config = dict(
    n_head=12,
    n_kv_head=12,
    head_dim=32,
    vocab_size=8192,
    norm_place='pre',
    parallel_block=False,
    init_std_qkv=0.0219,
    init_std_o=0.00309,
    init_std_up=0.0219,
    init_out_by_depth=True,
    decay_shape='sqrt',
    train_tokens=631700000,
)
Each number is 200 + 30 x the weight over its row's rms, rounded and kept within 0 to 999. Layers, rows and columns count from 0. The size before them is the row's rms in percent of the matrix's.

# q: layer 15 attention query, 384x256, rms 0.077, rows 383, columns 192-255
# k: layer 15 attention key, 384x256, rms 0.0738, rows 383, columns 192-255
# v: layer 15 attention value, 384x256, rms 0.0541, rows 352-383, columns 192-255
# o: layer 15 attention output (transposed), 384x256, rms 0.0574, rows 352-383, columns 192-255
# up: layer 15 MLP up, 1024x256, rms 0.0802, rows 0-19, columns 192-255
# down: layer 15 MLP down (transposed), 1024x256, rms 0.0743, rows 0-18, columns 192-255
q383,112,194,229,184,161,233,188,195,148,196,185,203,254,192,226,166,213,256,162,213,238,215,100,179,175,174,249,224,184,182,192,172,171,187,267,215,201,160,207,211,226,189,192,193,227,186,146,240,247,202,172,178,172,216,198,223,223,182,168,220,230,201,186,207,195
k383,112,208,208,190,170,199,133,146,203,220,234,168,238,153,183,190,205,186,237,207,165,219,187,146,257,190,215,195,216,175,207,188,184,171,285,194,193,190,189,212,263,196,193,168,232,218,198,211,187,162,191,258,206,170,217,221,191,187,195,229,186,204,212,241,197
v352,102,220,151,186,128,107,225,264,176,226,163,189,209,185,193,153,192,211,221,231,185,173,180,165,180,213,208,184,193,184,231,203,220,229,181,155,237,180,229,192,166,205,207,194,208,118,180,189,203,231,109,254,254,202,172,208,152,185,230,210,209,183,205,197,163
o352,106,175,226,145,177,192,178,236,203,160,151,213,133,179,204,186,241,231,199,211,223,248,254,225,199,211,213,264,165,258,164,180,245,197,233,172,174,235,204,210,224,194,194,156,173,231,178,216,153,188,166,192,227,194,197,206,277,186,200,180,248,219,212,229,210
v353,096,222,248,230,221,185,161,174,207,211,183,152,199,248,200,198,251,212,139,201,198,169,255,208,168,264,151,176,206,219,202,157,181,226,184,164,147,201,229,235,153,197,136,230,222,185,176,189,180,156,214,205,182,241,169,214,148,229,201,192,181,206,157,208,197
o353,099,226,232,180,170,181,221,186,228,167,150,198,216,186,186,211,173,264,203,205,191,170,173,225,207,189,169,176,149,151,241,179,220,166,246,205,200,190,194,215,172,225,191,263,176,181,227,181,165,235,183,194,188,188,206,156,242,202,225,156,170,206,202,138,221
v354,101,196,167,209,178,192,196,202,169,215,199,171,152,233,210,199,142,189,154,205,201,231,137,239,262,192,210,170,162,172,215,195,195,210,226,224,195,263,207,174,218,196,237,188,174,226,203,172,202,158,180,172,213,191,198,169,183,186,215,180,199,216,229,181,186
o354,102,194,212,166,164,189,203,218,249,246,181,227,183,174,172,179,190,256,190,242,204,241,256,220,199,197,140,174,147,216,151,200,201,211,167,165,208,228,126,184,189,228,196,179,209,210,205,275,193,192,213,173,216,261,281,241,187,190,171,226,223,224,214,198,180
v355,094,214,205,255,265,208,131,233,206,175,179,227,176,194,260,213,127,187,182,159,266,205,201,175,202,178,175,238,217,146,179,220,176,216,231,171,195,184,202,177,249,203,191,239,224,218,225,233,213,220,179,134,200,245,253,220,198,175,225,203,211,265,162,189,200
o355,096,229,143,219,243,191,147,237,130,166,173,203,216,181,90,174,168,188,166,198,211,198,214,224,196,198,204,218,199,202,232,153,233,199,187,230,186,220,202,225,171,208,227,177,225,192,185,195,212,170,228,215,193,206,209,293,172,187,193,179,204,215,201,177,140
v356,089,134,229,179,243,120,193,217,251,221,186,216,207,165,248,199,206,174,238,162,236,218,227,174,250,242,169,157,214,182,158,184,176,206,200,167,195,192,165,227,180,203,203,238,183,232,216,219,225,189,189,146,156,216,267,235,255,215,154,184,192,166,171,207,184
o356,094,215,96,215,130,170,203,225,185,159,232,206,164,227,158,189,167,194,150,209,235,200,192,193,168,163,246,245,264,224,235,194,230,213,191,226,204,250,222,190,183,196,219,107,268,234,220,204,222,188,219,233,219,215,196,151,191,192,203,245,188,128,198,206,184
v357,098,277,223,184,194,204,175,205,218,199,172,237,260,174,224,215,210,171,247,256,131,168,184,226,214,180,206,162,204,185,180,171,161,156,210,245,184,249,163,198,191,227,137,239,183,181,198,186,183,178,222,160,255,184,208,202,209,188,209,227,229,216,202,227,196
o357,096,153,221,199,203,202,159,151,213,161,176,171,205,173,195,219,226,247,199,198,253,195,243,166,246,206,212,264,211,284,209,230,218,203,205,148,214,207,179,156,184,241,213,175,250,172,210,184,195,261,200,235,151,149,189,181,161,181,183,187,153,219,201,227,187
v358,098,258,256,236,196,184,157,236,165,175,176,206,240,245,250,252,193,188,248,232,136,180,216,209,185,140,233,171,190,221,214,191,206,156,245,201,233,188,205,158,216,200,141,242,215,217,176,175,239,185,212,243,306,165,167,176,206,180,187,218,208,212,207,219,140
o358,099,131,215,161,201,198,225,185,171,153,217,160,182,189,230,188,186,188,221,191,186,176,221,157,244,203,189,221,162,264,159,214,202,192,177,163,140,185,154,213,213,185,200,243,182,185,208,173,154,176,166,186,116,154,186,228,200,218,173,174,202,264,166,211,200
v359,108,229,219,157,208,208,173,226,271,226,212,309,228,173,267,170,225,212,226,229,168,168,196,207,128,231,222,211,200,191,190,190,175,153,176,226,226,213,170,206,186,197,183,234,200,187,192,179,155,197,193,177,188,177,206,210,208,206,215,172,218,200,216,193,223
o359,110,180,246,214,195,186,188,252,159,190,188,146,179,197,186,219,219,225,187,230,187,186,210,177,207,155,174,308,163,221,220,184,227,201,169,185,186,159,175,205,192,203,192,182,191,185,181,174,246,218,223,206,235,189,164,247,225,167,169,219,160,226,210,267,184
v360,106,175,204,180,215,115,247,219,200,230,195,192,150,205,220,216,162,220,138,205,162,223,186,193,149,192,197,171,153,196,188,178,163,176,174,240,201,249,202,189,199,201,239,251,128,217,220,178,241,196,131,148,156,167,253,171,148,197,175,214,204,218,181,223,185
o360,108,205,200,210,137,167,191,205,200,175,233,202,177,245,173,183,250,201,155,219,190,212,231,202,227,203,165,228,195,260,214,208,253,173,177,192,227,248,171,251,227,257,195,182,193,180,192,191,183,129,223,196,237,218,181,187,202,195,170,227,204,168,169,250,255
v361,106,189,206,251,233,174,217,192,224,205,201,192,229,184,178,159,153,152,229,153,176,201,162,197,210,140,227,196,237,141,203,119,207,184,231,228,206,231,165,176,276,190,253,208,175,225,197,196,201,221,186,199,197,185,255,235,172,181,175,165,211,241,158,176,177
o361,110,181,205,189,198,171,161,234,198,192,183,161,200,200,200,225,215,169,230,226,169,208,241,180,178,208,189,209,215,258,194,217,211,174,174,196,191,223,209,230,210,242,231,184,253,154,173,214,202,167,237,227,156,154,168,180,202,223,173,221,224,195,209,226,197
v362,106,107,249,164,242,146,163,165,177,208,189,224,202,241,208,153,241,157,201,209,186,219,183,173,189,235,194,214,216,181,200,182,214,174,209,182,217,190,228,205,152,190,229,222,157,256,177,264,217,228,165,257,201,207,243,192,204,222,137,177,196,167,222,235,180
o362,107,184,173,186,138,211,251,224,241,148,230,183,209,200,213,194,165,155,233,190,156,168,152,181,140,182,152,192,221,204,219,256,173,226,237,195,170,237,195,201,232,164,150,192,166,170,159,204,211,162,193,190,182,206,185,167,201,179,225,204,199,161,158,168,231
v363,105,218,239,266,239,161,196,200,215,185,201,224,198,187,199,243,224,199,169,209,189,163,203,235,206,214,154,186,219,227,262,217,181,200,224,206,179,156,218,217,235,206,137,238,220,194,197,186,117,221,160,257,283,165,164,230,207,153,162,144,202,228,219,176,194
o363,113,160,243,132,200,221,206,177,164,181,162,171,233,142,191,180,191,204,186,194,204,190,228,217,202,195,165,227,185,237,176,243,233,185,162,153,174,191,164,203,185,183,262,205,183,155,212,184,203,195,179,149,134,242,169,217,247,173,196,191,223,220,172,228,184
v364,110,244,161,262,249,213,244,184,199,229,176,138,150,166,252,239,177,193,138,158,221,198,229,191,237,174,149,177,213,251,202,207,224,207,219,195,223,167,230,218,235,202,258,183,281,196,203,221,153,263,202,239,226,226,181,189,157,176,155,240,186,243,153,179,228
o364,107,204,222,198,177,215,214,163,150,223,155,232,236,170,194,189,258,197,198,220,187,234,194,235,170,191,245,184,207,218,213,179,206,179,177,242,146,230,260,214,187,163,242,160,230,197,217,188,226,197,208,193,180,206,170,210,239,213,160,175,220,207,218,188,195
v365,110,217,245,218,161,247,131,165,206,217,205,196,174,216,199,214,275,180,175,194,176,223,246,197,193,180,199,192,211,189,182,221,155,209,152,187,214,287,225,228,222,204,190,185,176,131,203,151,154,156,208,207,171,217,194,216,213,217,232,215,192,219,237,220,172
o365,107,194,184,167,224,249,234,211,176,187,210,228,226,189,220,205,161,212,174,173,218,146,175,204,234,228,210,207,215,210,211,160,267,223,229,204,214,204,140,181,217,184,191,212,148,193,211,149,251,150,180,198,217,212,161,168,176,191,185,165,220,200,172,212,182
v366,109,219,197,178,236,167,170,210,265,265,211,189,253,149,173,211,200,234,182,209,204,202,202,211,215,196,121,151,193,171,211,160,184,247,164,227,212,251,208,226,243,201,278,163,182,210,220,250,137,152,200,191,172,195,224,208,193,205,183,183,193,181,203,232,211
o366,104,198,214,207,137,221,197,192,142,183,147,178,177,196,186,240,211,167,166,193,237,199,260,226,222,206,240,242,211,230,202,195,203,201,175,190,168,239,184,180,190,218,211,216,213,209,216,223,231,216,287,192,216,217,199,191,213,134,192,226,204,156,159,215,203
v367,101,254,178,252,186,188,159,205,202,173,234,142,214,233,151,202,177,252,226,200,212,232,247,194,209,197,134,197,196,220,192,175,233,189,214,194,191,209,218,243,178,199,180,154,207,161,206,201,199,257,233,244,220,227,195,192,233,216,235,200,195,195,212,215,210
o367,099,210,188,200,213,228,197,176,200,209,192,229,212,235,221,227,221,224,208,194,152,222,198,185,176,238,217,205,180,160,224,203,192,246,221,194,183,178,232,149,230,182,210,167,218,250,209,183,201,240,178,150,229,224,210,217,195,180,195,217,165,129,217,232,217
v368,113,191,202,201,216,164,236,199,223,158,216,251,208,198,210,195,158,175,206,215,171,171,214,226,192,181,218,189,183,194,227,165,180,191,207,244,216,279,193,219,205,203,203,209,194,251,230,196,172,179,149,202,226,160,192,176,179,186,242,160,232,219,219,186,194
o368,115,177,184,185,151,176,201,217,204,267,235,173,312,234,223,218,232,193,172,236,167,198,182,190,217,183,171,205,197,239,146,236,223,243,146,183,203,168,175,198,252,184,209,181,165,223,208,282,254,192,229,118,212,231,252,202,205,145,191,180,175,216,207,229,256
v369,104,200,168,152,197,157,205,155,222,176,253,197,227,194,239,161,247,152,195,215,187,182,226,171,216,214,179,204,194,241,193,171,230,195,165,219,255,216,279,192,172,189,232,160,194,211,186,232,221,170,183,240,155,200,217,185,199,201,198,200,180,190,217,150,172
o369,100,214,242,236,156,185,198,197,200,222,205,224,197,201,214,253,216,194,224,200,139,157,132,194,168,220,181,193,171,180,155,173,196,219,174,197,133,247,161,259,216,187,190,250,178,243,213,201,206,173,259,168,275,163,194,212,267,194,204,235,233,153,185,143,208
v370,101,231,194,167,191,262,189,191,137,186,194,184,250,263,210,201,167,197,169,187,175,213,184,229,165,171,226,185,182,145,217,131,193,176,173,190,238,236,220,179,183,192,206,237,154,211,191,196,226,213,215,192,220,190,236,205,183,206,186,159,184,195,198,180,141
o370,105,199,237,211,178,172,160,219,193,207,159,179,142,133,215,205,197,207,206,224,160,135,200,170,262,242,180,219,164,260,208,173,216,194,191,187,123,246,126,233,208,203,181,197,191,175,203,167,187,161,154,234,163,159,232,205,206,222,201,228,229,251,138,216,196
v371,095,96,185,290,218,150,227,175,206,200,180,235,172,198,142,267,217,205,221,194,181,177,235,236,179,137,206,227,206,206,203,212,185,231,220,238,187,198,221,199,189,209,127,210,165,156,184,186,167,184,182,200,168,155,197,137,188,238,155,140,157,179,196,162,205
o371,096,160,241,156,211,174,164,186,222,203,222,139,205,187,213,187,147,245,195,229,183,224,235,253,195,191,163,196,207,176,188,219,215,172,237,197,195,128,234,182,185,227,239,200,184,191,188,178,207,205,196,171,202,171,195,227,269,172,240,204,197,188,278,195,135
v372,108,221,235,286,175,176,169,169,192,164,237,189,225,209,182,161,186,171,220,199,217,167,193,180,230,159,196,165,210,156,226,187,207,187,240,147,211,201,223,218,180,190,220,158,205,225,202,206,231,190,168,167,172,221,236,185,217,236,236,193,182,237,156,194,172
o372,108,253,170,230,224,192,182,233,167,217,176,168,150,185,164,231,124,208,160,227,186,280,225,205,184,236,208,247,160,231,166,145,202,221,160,246,182,202,221,232,236,174,204,178,205,199,164,264,163,220,195,152,209,196,180,178,165,161,201,227,201,246,167,248,225
v373,107,180,210,193,203,228,195,196,167,181,218,222,227,198,211,173,203,146,148,158,211,205,163,191,190,166,246,167,208,158,190,224,221,264,187,176,236,189,175,182,240,197,196,164,151,195,183,146,175,227,183,182,242,231,193,175,141,201,159,197,232,195,231,193,148
o373,104,171,216,218,185,231,179,252,185,255,198,209,162,165,225,250,186,235,205,276,207,168,204,236,246,220,206,254,220,192,213,171,215,133,167,220,199,194,207,209,166,184,182,178,227,187,197,123,218,147,173,250,200,175,166,180,225,234,245,157,230,236,200,228,215
v374,106,219,192,222,220,199,254,202,224,268,217,202,188,203,182,263,185,261,167,186,208,148,217,196,214,183,209,203,186,221,210,216,205,214,224,193,114,208,172,212,291,209,192,176,230,194,218,166,168,153,193,186,204,195,200,171,200,294,276,242,185,220,163,238,248
o374,103,215,170,188,165,217,224,210,153,214,198,215,160,175,144,162,215,184,214,166,209,261,198,216,184,202,223,154,198,165,205,151,232,199,210,195,230,202,244,142,241,187,166,264,209,156,169,233,178,167,201,173,234,165,221,240,171,140,188,151,197,229,251,207,166
v375,105,179,207,143,226,187,166,225,193,214,172,245,199,207,216,191,193,212,224,193,182,209,225,227,168,241,199,231,193,254,137,206,194,203,198,172,216,196,185,220,154,197,184,191,192,206,176,183,209,198,238,200,217,177,200,250,282,189,176,183,182,226,239,204,189
o375,105,187,216,237,207,214,208,199,212,187,161,203,189,196,180,158,219,264,193,146,194,158,155,183,167,137,195,194,222,204,242,237,193,210,215,265,199,214,216,157,203,248,170,172,250,184,169,182,232,232,198,226,168,206,210,175,119,227,225,153,199,154,182,240,155
v376,116,181,207,203,242,236,215,221,149,196,166,142,202,222,180,219,200,218,165,202,179,187,194,236,229,187,200,157,158,217,197,268,182,148,241,219,147,199,130,198,243,215,113,209,204,195,217,158,165,204,241,180,250,168,211,233,198,176,199,231,227,181,231,195,183
o376,114,204,190,182,190,207,213,173,259,206,243,211,228,208,200,213,193,212,249,193,237,204,195,173,173,177,175,162,200,205,207,214,189,198,212,195,244,186,216,149,180,196,282,162,251,193,223,224,223,176,181,223,200,228,249,185,155,237,172,212,187,170,222,180,194
v377,104,167,201,202,202,177,158,245,225,202,255,173,155,182,179,125,171,194,243,162,194,188,188,164,203,165,205,174,207,201,203,155,185,211,195,222,213,172,233,215,206,188,291,163,187,221,230,228,197,201,163,207,158,209,197,201,171,181,231,197,227,266,201,215,197
o377,106,227,232,236,183,216,224,248,190,235,177,212,233,210,166,223,207,171,221,198,210,233,196,228,156,256,216,247,169,244,186,162,195,184,181,225,242,202,194,212,215,189,151,204,216,234,154,221,218,179,246,192,180,229,193,199,172,172,152,158,223,200,200,210,190
v378,099,146,198,212,203,181,198,212,226,196,222,188,174,187,212,227,249,219,235,187,170,181,215,217,262,204,180,176,198,241,247,196,201,250,214,183,185,241,228,202,204,188,154,189,222,182,181,223,139,178,191,191,163,149,188,187,188,159,188,200,212,241,205,183,123
o378,099,195,262,203,230,161,225,129,207,230,178,203,219,164,221,238,168,212,230,209,163,193,191,208,180,166,174,197,155,185,183,226,238,148,217,200,162,200,241,223,188,204,249,239,186,184,228,194,236,154,256,189,180,206,192,240,269,252,199,169,238,201,193,198,223
v379,103,216,159,250,210,157,264,179,198,189,178,183,235,184,177,179,180,190,194,190,127,190,192,245,200,204,174,170,171,181,157,179,216,231,182,234,159,190,211,195,242,197,226,215,198,214,194,158,147,169,200,215,251,157,203,207,135,160,171,163,173,238,160,212,187
o379,103,148,210,208,172,160,223,191,204,172,157,185,193,213,189,225,220,198,178,221,218,203,254,221,184,224,188,207,208,254,205,235,258,158,127,179,188,186,205,208,227,271,197,224,213,153,207,223,178,211,147,234,183,226,182,155,238,243,185,161,231,167,206,238,209
v380,109,192,228,198,228,217,197,220,216,235,202,185,208,217,262,206,212,173,192,217,148,261,220,203,174,152,176,242,222,177,209,197,195,152,244,165,204,229,193,158,218,197,146,154,187,199,208,182,203,244,184,257,258,173,238,174,143,205,201,166,210,206,240,178,217
o380,106,171,134,232,191,189,156,207,171,190,205,188,192,219,182,233,168,144,189,195,247,185,197,174,186,168,212,218,227,202,186,231,230,185,192,212,161,196,169,178,198,156,209,189,172,179,234,173,199,151,170,192,146,194,183,237,215,193,158,189,215,194,199,224,179
v381,101,194,181,224,185,155,166,205,212,222,159,230,201,191,216,245,218,266,213,166,213,210,215,154,212,204,166,177,215,252,149,193,205,250,194,199,163,145,188,231,205,207,240,185,225,134,178,220,185,123,278,248,222,212,207,212,211,257,182,209,181,237,151,204,200
o381,105,247,243,191,169,196,248,233,203,126,200,177,204,181,164,198,197,198,191,179,245,208,224,205,183,181,244,182,223,138,233,187,212,153,223,211,195,200,240,182,157,227,158,236,257,161,209,223,179,234,214,203,199,184,241,190,169,178,237,203,214,149,269,172,191
v382,096,264,196,110,180,225,216,221,220,223,174,228,208,213,182,190,257,209,195,251,161,142,186,273,212,204,225,153,164,208,221,165,197,159,186,195,177,179,167,162,237,188,126,184,221,207,139,267,165,193,254,148,210,205,174,202,231,184,201,218,194,190,213,218,220
o382,100,131,233,207,216,203,212,171,216,208,190,156,152,198,240,208,171,224,240,221,198,191,223,160,249,146,202,206,166,195,164,221,185,185,205,186,113,204,201,212,183,192,206,245,192,216,173,192,205,240,158,232,178,156,190,176,206,233,191,176,239,275,192,241,193
v383,108,199,206,256,216,199,224,191,228,164,227,180,151,140,206,254,186,160,223,180,170,196,162,169,237,204,169,215,260,231,201,212,213,231,206,214,220,204,235,179,222,198,232,193,213,231,196,160,158,158,178,168,206,142,219,200,223,215,187,230,231,223,201,196,137
o383,110,198,236,195,223,224,192,159,144,203,179,207,192,187,220,212,226,206,226,218,175,267,223,258,173,177,230,176,227,195,160,181,232,201,145,194,198,220,198,234,180,176,238,171,213,202,221,190,218,182,231,205,139,220,153,239,213,177,138,174,199,204,186,216,143
up0,104,168,270,197,197,220,240,164,140,203,207,158,243,217,157,176,234,260,194,228,171,216,230,178,179,178,233,199,185,161,232,181,131,220,234,196,146,268,244,155,241,224,212,248,219,233,188,180,201,176,229,195,194,202,216,192,190,217,186,202,151,208,195,226,204
down0,104,210,187,193,235,236,211,225,124,137,235,146,197,195,195,173,199,260,172,204,171,213,192,193,235,217,178,169,222,204,198,207,249,207,149,203,202,221,186,234,208,222,197,170,144,188,178,218,215,266,163,235,167,234,223,202,228,225,244,283,211,194,190,234,200
up1,103,220,231,228,187,174,229,285,197,259,217,239,216,196,228,242,167,148,192,152,215,196,227,202,200,275,183,224,165,205,147,228,221,201,199,150,198,223,217,214,168,257,220,243,218,213,157,220,183,219,297,205,145,214,233,223,194,185,209,185,166,188,193,181,209
down1,100,177,203,190,157,193,158,218,195,190,222,228,202,199,196,192,245,192,166,229,211,245,152,254,193,186,189,198,256,242,199,208,212,185,156,194,200,186,215,132,241,209,218,209,209,173,167,200,185,242,156,190,235,202,183,199,151,218,168,203,217,218,161,249,172
up2,083,172,237,152,198,180,196,183,245,227,244,207,192,186,264,181,183,185,127,219,177,233,272,216,232,198,222,182,245,231,185,212,125,209,209,138,163,231,187,196,201,233,196,134,182,209,190,185,263,180,243,187,197,186,168,218,142,217,245,177,194,195,194,224,213
down2,079,177,216,219,213,204,224,206,215,195,188,212,164,165,211,201,240,217,204,199,184,129,165,195,199,223,201,170,148,228,230,219,212,223,264,220,231,155,212,184,143,139,161,217,222,157,254,179,186,238,144,198,191,252,185,144,219,178,198,202,254,224,172,201,205
up3,112,167,179,219,225,205,223,247,174,244,195,222,239,263,201,207,234,184,226,164,187,215,221,191,184,195,168,209,202,173,251,250,199,186,253,272,190,223,273,207,213,202,184,242,185,207,198,198,225,174,174,206,204,238,173,183,191,217,242,211,192,247,223,200,190
down3,122,176,154,217,192,181,200,145,245,246,151,204,203,148,209,177,220,173,199,261,200,189,210,206,191,200,218,166,185,195,268,173,162,169,211,222,242,195,175,223,174,184,238,283,195,190,206,173,193,210,225,163,190,184,194,249,219,185,155,235,198,198,173,186,143
up4,095,160,198,220,243,234,217,169,200,223,224,183,171,196,229,215,250,115,200,119,217,220,216,181,232,183,169,243,238,151,167,231,227,180,217,214,165,203,227,245,197,198,260,166,183,174,181,160,244,183,161,197,187,185,178,167,224,206,212,214,180,167,171,177,163
down4,081,189,218,196,212,169,199,236,233,222,195,226,212,248,161,203,149,212,215,219,206,215,157,197,209,189,198,135,172,206,223,226,214,195,224,167,194,204,222,148,172,7,214,162,195,229,224,203,238,174,202,207,197,183,177,199,212,228,185,196,218,216,205,188,213
up5,106,229,163,182,238,166,266,228,198,243,202,209,197,208,197,237,212,196,189,176,190,197,223,208,140,238,218,171,170,214,226,221,170,255,192,209,203,162,275,166,164,210,223,254,161,214,196,201,198,195,251,152,209,191,200,163,211,187,194,159,206,204,193,178,223
down5,107,173,219,200,274,201,199,155,204,182,201,210,175,195,214,165,215,164,190,158,218,217,212,121,212,192,175,183,169,203,184,215,196,211,212,223,220,234,194,188,139,222,161,218,202,193,198,221,149,177,237,219,185,207,195,234,222,185,159,212,194,164,251,156,205
up6,102,161,212,173,225,194,187,258,228,179,187,233,173,171,217,198,216,198,180,157,215,165,182,144,172,187,209,184,206,191,181,215,177,184,178,231,220,207,203,167,259,212,242,218,198,175,212,180,211,210,199,206,176,250,226,187,270,212,182,224,205,227,258,174,242
down6,087,207,191,207,192,191,160,192,223,257,264,168,198,183,200,169,207,252,226,250,238,199,198,212,221,205,237,154,189,168,192,222,206,211,206,173,169,175,200,179,184,168,253,218,191,248,202,241,142,191,188,269,194,178,155,230,193,224,225,207,180,182,168,225,144
up7,096,166,182,198,284,216,252,174,262,199,233,226,179,232,247,205,212,242,148,145,188,216,220,236,243,236,251,146,134,195,202,179,183,238,170,199,212,204,199,168,185,234,216,195,240,189,190,183,193,235,206,225,224,227,171,237,211,157,211,210,191,186,252,149,219
down7,102,198,212,202,169,147,131,203,155,189,191,191,155,130,154,233,161,194,202,197,163,186,248,187,201,228,189,185,211,158,165,192,131,190,213,166,224,184,199,229,171,278,184,247,186,208,181,262,179,188,224,215,191,233,185,179,196,157,143,219,171,210,163,200,175
up8,099,158,237,220,259,220,215,185,262,186,205,206,193,191,168,231,225,179,148,176,219,255,231,200,164,221,205,175,240,200,188,137,167,179,258,212,160,176,223,176,216,211,249,202,130,167,180,231,207,184,238,211,203,188,162,191,237,214,190,204,157,215,179,153,240
down8,097,192,207,149,259,227,248,253,167,224,183,170,232,221,197,220,208,248,185,198,224,181,119,224,192,190,171,169,161,187,180,149,170,167,199,169,220,187,151,192,187,211,225,206,182,252,221,201,193,187,184,212,211,224,231,216,172,248,197,243,258,212,164,219,174
up9,105,191,232,194,202,201,221,169,206,228,159,213,212,241,149,188,214,242,188,192,207,201,180,218,179,170,219,194,204,180,175,181,198,244,206,251,170,212,221,211,180,236,197,246,263,214,165,185,129,243,197,218,228,245,206,184,151,172,181,195,163,180,165,190,174
down9,113,191,190,146,178,219,223,187,143,254,228,179,155,229,193,211,199,236,112,172,220,226,218,199,173,231,209,186,207,165,163,263,217,184,240,231,161,193,211,210,201,239,166,226,189,209,234,209,245,171,176,181,223,245,177,212,193,138,273,157,218,194,161,166,212
up10,093,182,255,211,232,206,149,248,285,201,199,212,233,198,179,209,241,173,192,167,201,220,212,160,204,244,170,185,193,214,186,257,199,238,188,223,174,174,210,165,234,211,219,197,170,183,215,168,254,198,224,182,176,209,165,226,211,207,139,222,199,223,174,211,208
down10,084,162,181,261,201,201,217,150,230,160,201,200,208,201,243,217,179,202,216,191,211,177,183,231,176,149,241,161,224,230,162,136,192,161,162,226,216,206,204,229,165,126,135,241,202,143,167,220,162,221,183,223,282,151,227,153,249,159,212,157,207,198,224,198,193
up11,109,142,237,216,228,208,304,232,183,223,190,165,227,212,226,150,196,129,225,188,216,209,221,163,172,215,167,195,244,200,203,265,157,190,259,224,157,169,238,157,185,210,208,250,156,203,161,181,202,187,160,198,255,261,192,228,206,186,171,164,144,188,224,222,194
down11,112,190,143,198,179,179,215,253,220,208,184,193,190,158,246,184,154,207,206,199,239,195,187,202,235,205,167,209,190,226,184,220,185,207,222,224,194,161,121,165,210,212,205,160,139,205,185,203,178,191,212,140,174,194,194,256,164,219,180,164,234,217,225,196,250
up12,095,143,192,177,185,233,212,189,215,162,194,207,197,202,239,203,182,208,150,196,198,211,189,181,187,187,110,194,174,176,213,248,182,174,213,188,141,190,255,214,218,224,221,255,233,196,202,186,223,177,233,213,207,230,256,215,223,154,155,226,197,231,238,131,174
down12,100,206,195,198,211,205,223,183,163,190,236,217,196,182,196,219,165,187,232,159,198,211,214,219,227,139,230,186,200,187,248,145,199,247,219,201,271,210,217,207,181,199,183,135,192,227,160,186,211,228,150,206,220,170,204,121,212,192,224,158,216,163,165,181,131
up13,096,192,165,154,201,151,190,200,239,237,205,186,223,236,191,178,220,154,170,193,154,195,255,178,224,233,159,217,236,185,220,206,194,158,162,205,224,216,205,238,165,228,174,232,176,175,196,147,178,194,210,211,250,209,159,199,214,171,216,226,113,155,145,216,220
down13,096,207,194,204,186,187,189,170,219,266,241,172,222,165,172,153,259,162,183,141,200,206,153,219,211,211,135,198,196,189,200,133,220,208,185,170,177,216,197,167,217,205,160,177,216,234,214,241,206,205,181,222,244,281,215,232,222,147,221,205,206,189,206,210,195
up14,100,174,164,161,208,203,190,217,178,228,167,186,201,219,181,221,195,229,219,108,226,208,212,175,213,239,204,171,169,232,229,197,162,119,226,211,119,205,257,168,216,217,186,253,201,248,166,200,218,132,151,233,233,175,213,176,216,180,209,205,181,198,226,215,188
down14,098,213,193,165,220,188,241,239,247,237,220,210,183,161,217,207,195,219,237,237,208,209,197,201,217,183,184,245,205,156,241,220,238,195,236,211,200,212,221,186,173,137,191,187,193,185,179,181,175,202,195,178,203,179,153,209,229,186,186,194,252,219,149,237,181
up15,100,184,233,187,191,226,166,209,210,253,193,207,259,230,263,198,223,198,187,166,167,189,174,213,192,226,208,232,182,225,226,218,189,182,189,266,179,257,230,163,202,236,232,254,184,262,206,195,241,215,192,219,197,213,163,143,194,231,205,163,194,186,149,186,208
down15,103,240,153,186,281,189,222,202,173,153,194,226,194,258,211,202,236,228,240,204,181,168,182,207,166,164,192,178,156,167,137,250,186,210,160,212,152,162,151,234,245,197,230,222,166,172,249,156,195,190,215,179,162,196,141,154,183,227,183,225,153,214,200,208,156
up16,104,213,175,210,196,203,202,215,221,219,185,141,217,247,160,179,260,225,224,198,165,205,218,146,204,161,156,156,161,145,216,198,141,187,229,230,172,249,239,207,187,203,202,148,183,235,208,212,240,162,152,203,169,190,184,186,209,134,210,154,234,237,173,188,191
down16,093,284,195,259,233,210,233,170,197,181,199,202,212,219,206,240,238,188,168,198,214,233,269,166,172,212,199,226,219,215,191,202,162,155,179,228,228,125,215,188,205,70,209,182,259,205,258,213,193,149,203,170,223,184,159,183,220,190,203,232,188,187,225,168,170
up17,106,226,172,178,149,251,206,190,189,230,217,190,169,202,175,220,183,202,194,204,194,173,203,188,157,209,192,211,199,180,236,209,178,204,223,248,197,244,201,219,252,215,195,230,253,126,171,194,238,212,252,184,203,216,196,223,220,231,284,223,157,225,164,197,213
down17,103,185,244,237,215,242,146,207,202,237,170,216,184,214,187,234,205,177,163,199,154,158,191,142,211,174,159,185,238,243,186,219,253,185,142,165,159,167,226,165,172,270,199,149,199,164,241,232,157,171,217,209,250,203,198,176,180,210,190,178,206,185,203,192,126
up18,104,185,173,205,157,229,250,149,174,191,225,227,203,164,180,218,225,221,178,89,132,201,179,210,131,190,159,179,176,216,201,220,208,216,215,220,218,206,231,176,151,227,239,183,187,167,204,200,231,219,234,294,260,203,209,204,226,183,182,200,219,209,195,197,216
down18,099,182,167,148,196,154,194,233,210,169,154,210,187,209,208,185,141,159,173,209,168,179,250,165,172,199,204,234,154,208,270,157,241,211,159,206,177,190,219,207,194,170,192,255,208,187,181,183,235,189,214,162,105,187,197,207,159,196,152,193,187,197,201,176,152
up19,106,235,200,221,246,221,165,246,239,190,228,169,239,197,158,261,233,245,216,189,200,218,225,174,214,231,146,212,201,143,227,189,211,192,192,245,184,246,217,189,170,207,220,238,231,188,206,171,168,219,206,189,266,226,262,184,204,235,164,137,172,193,215,114,201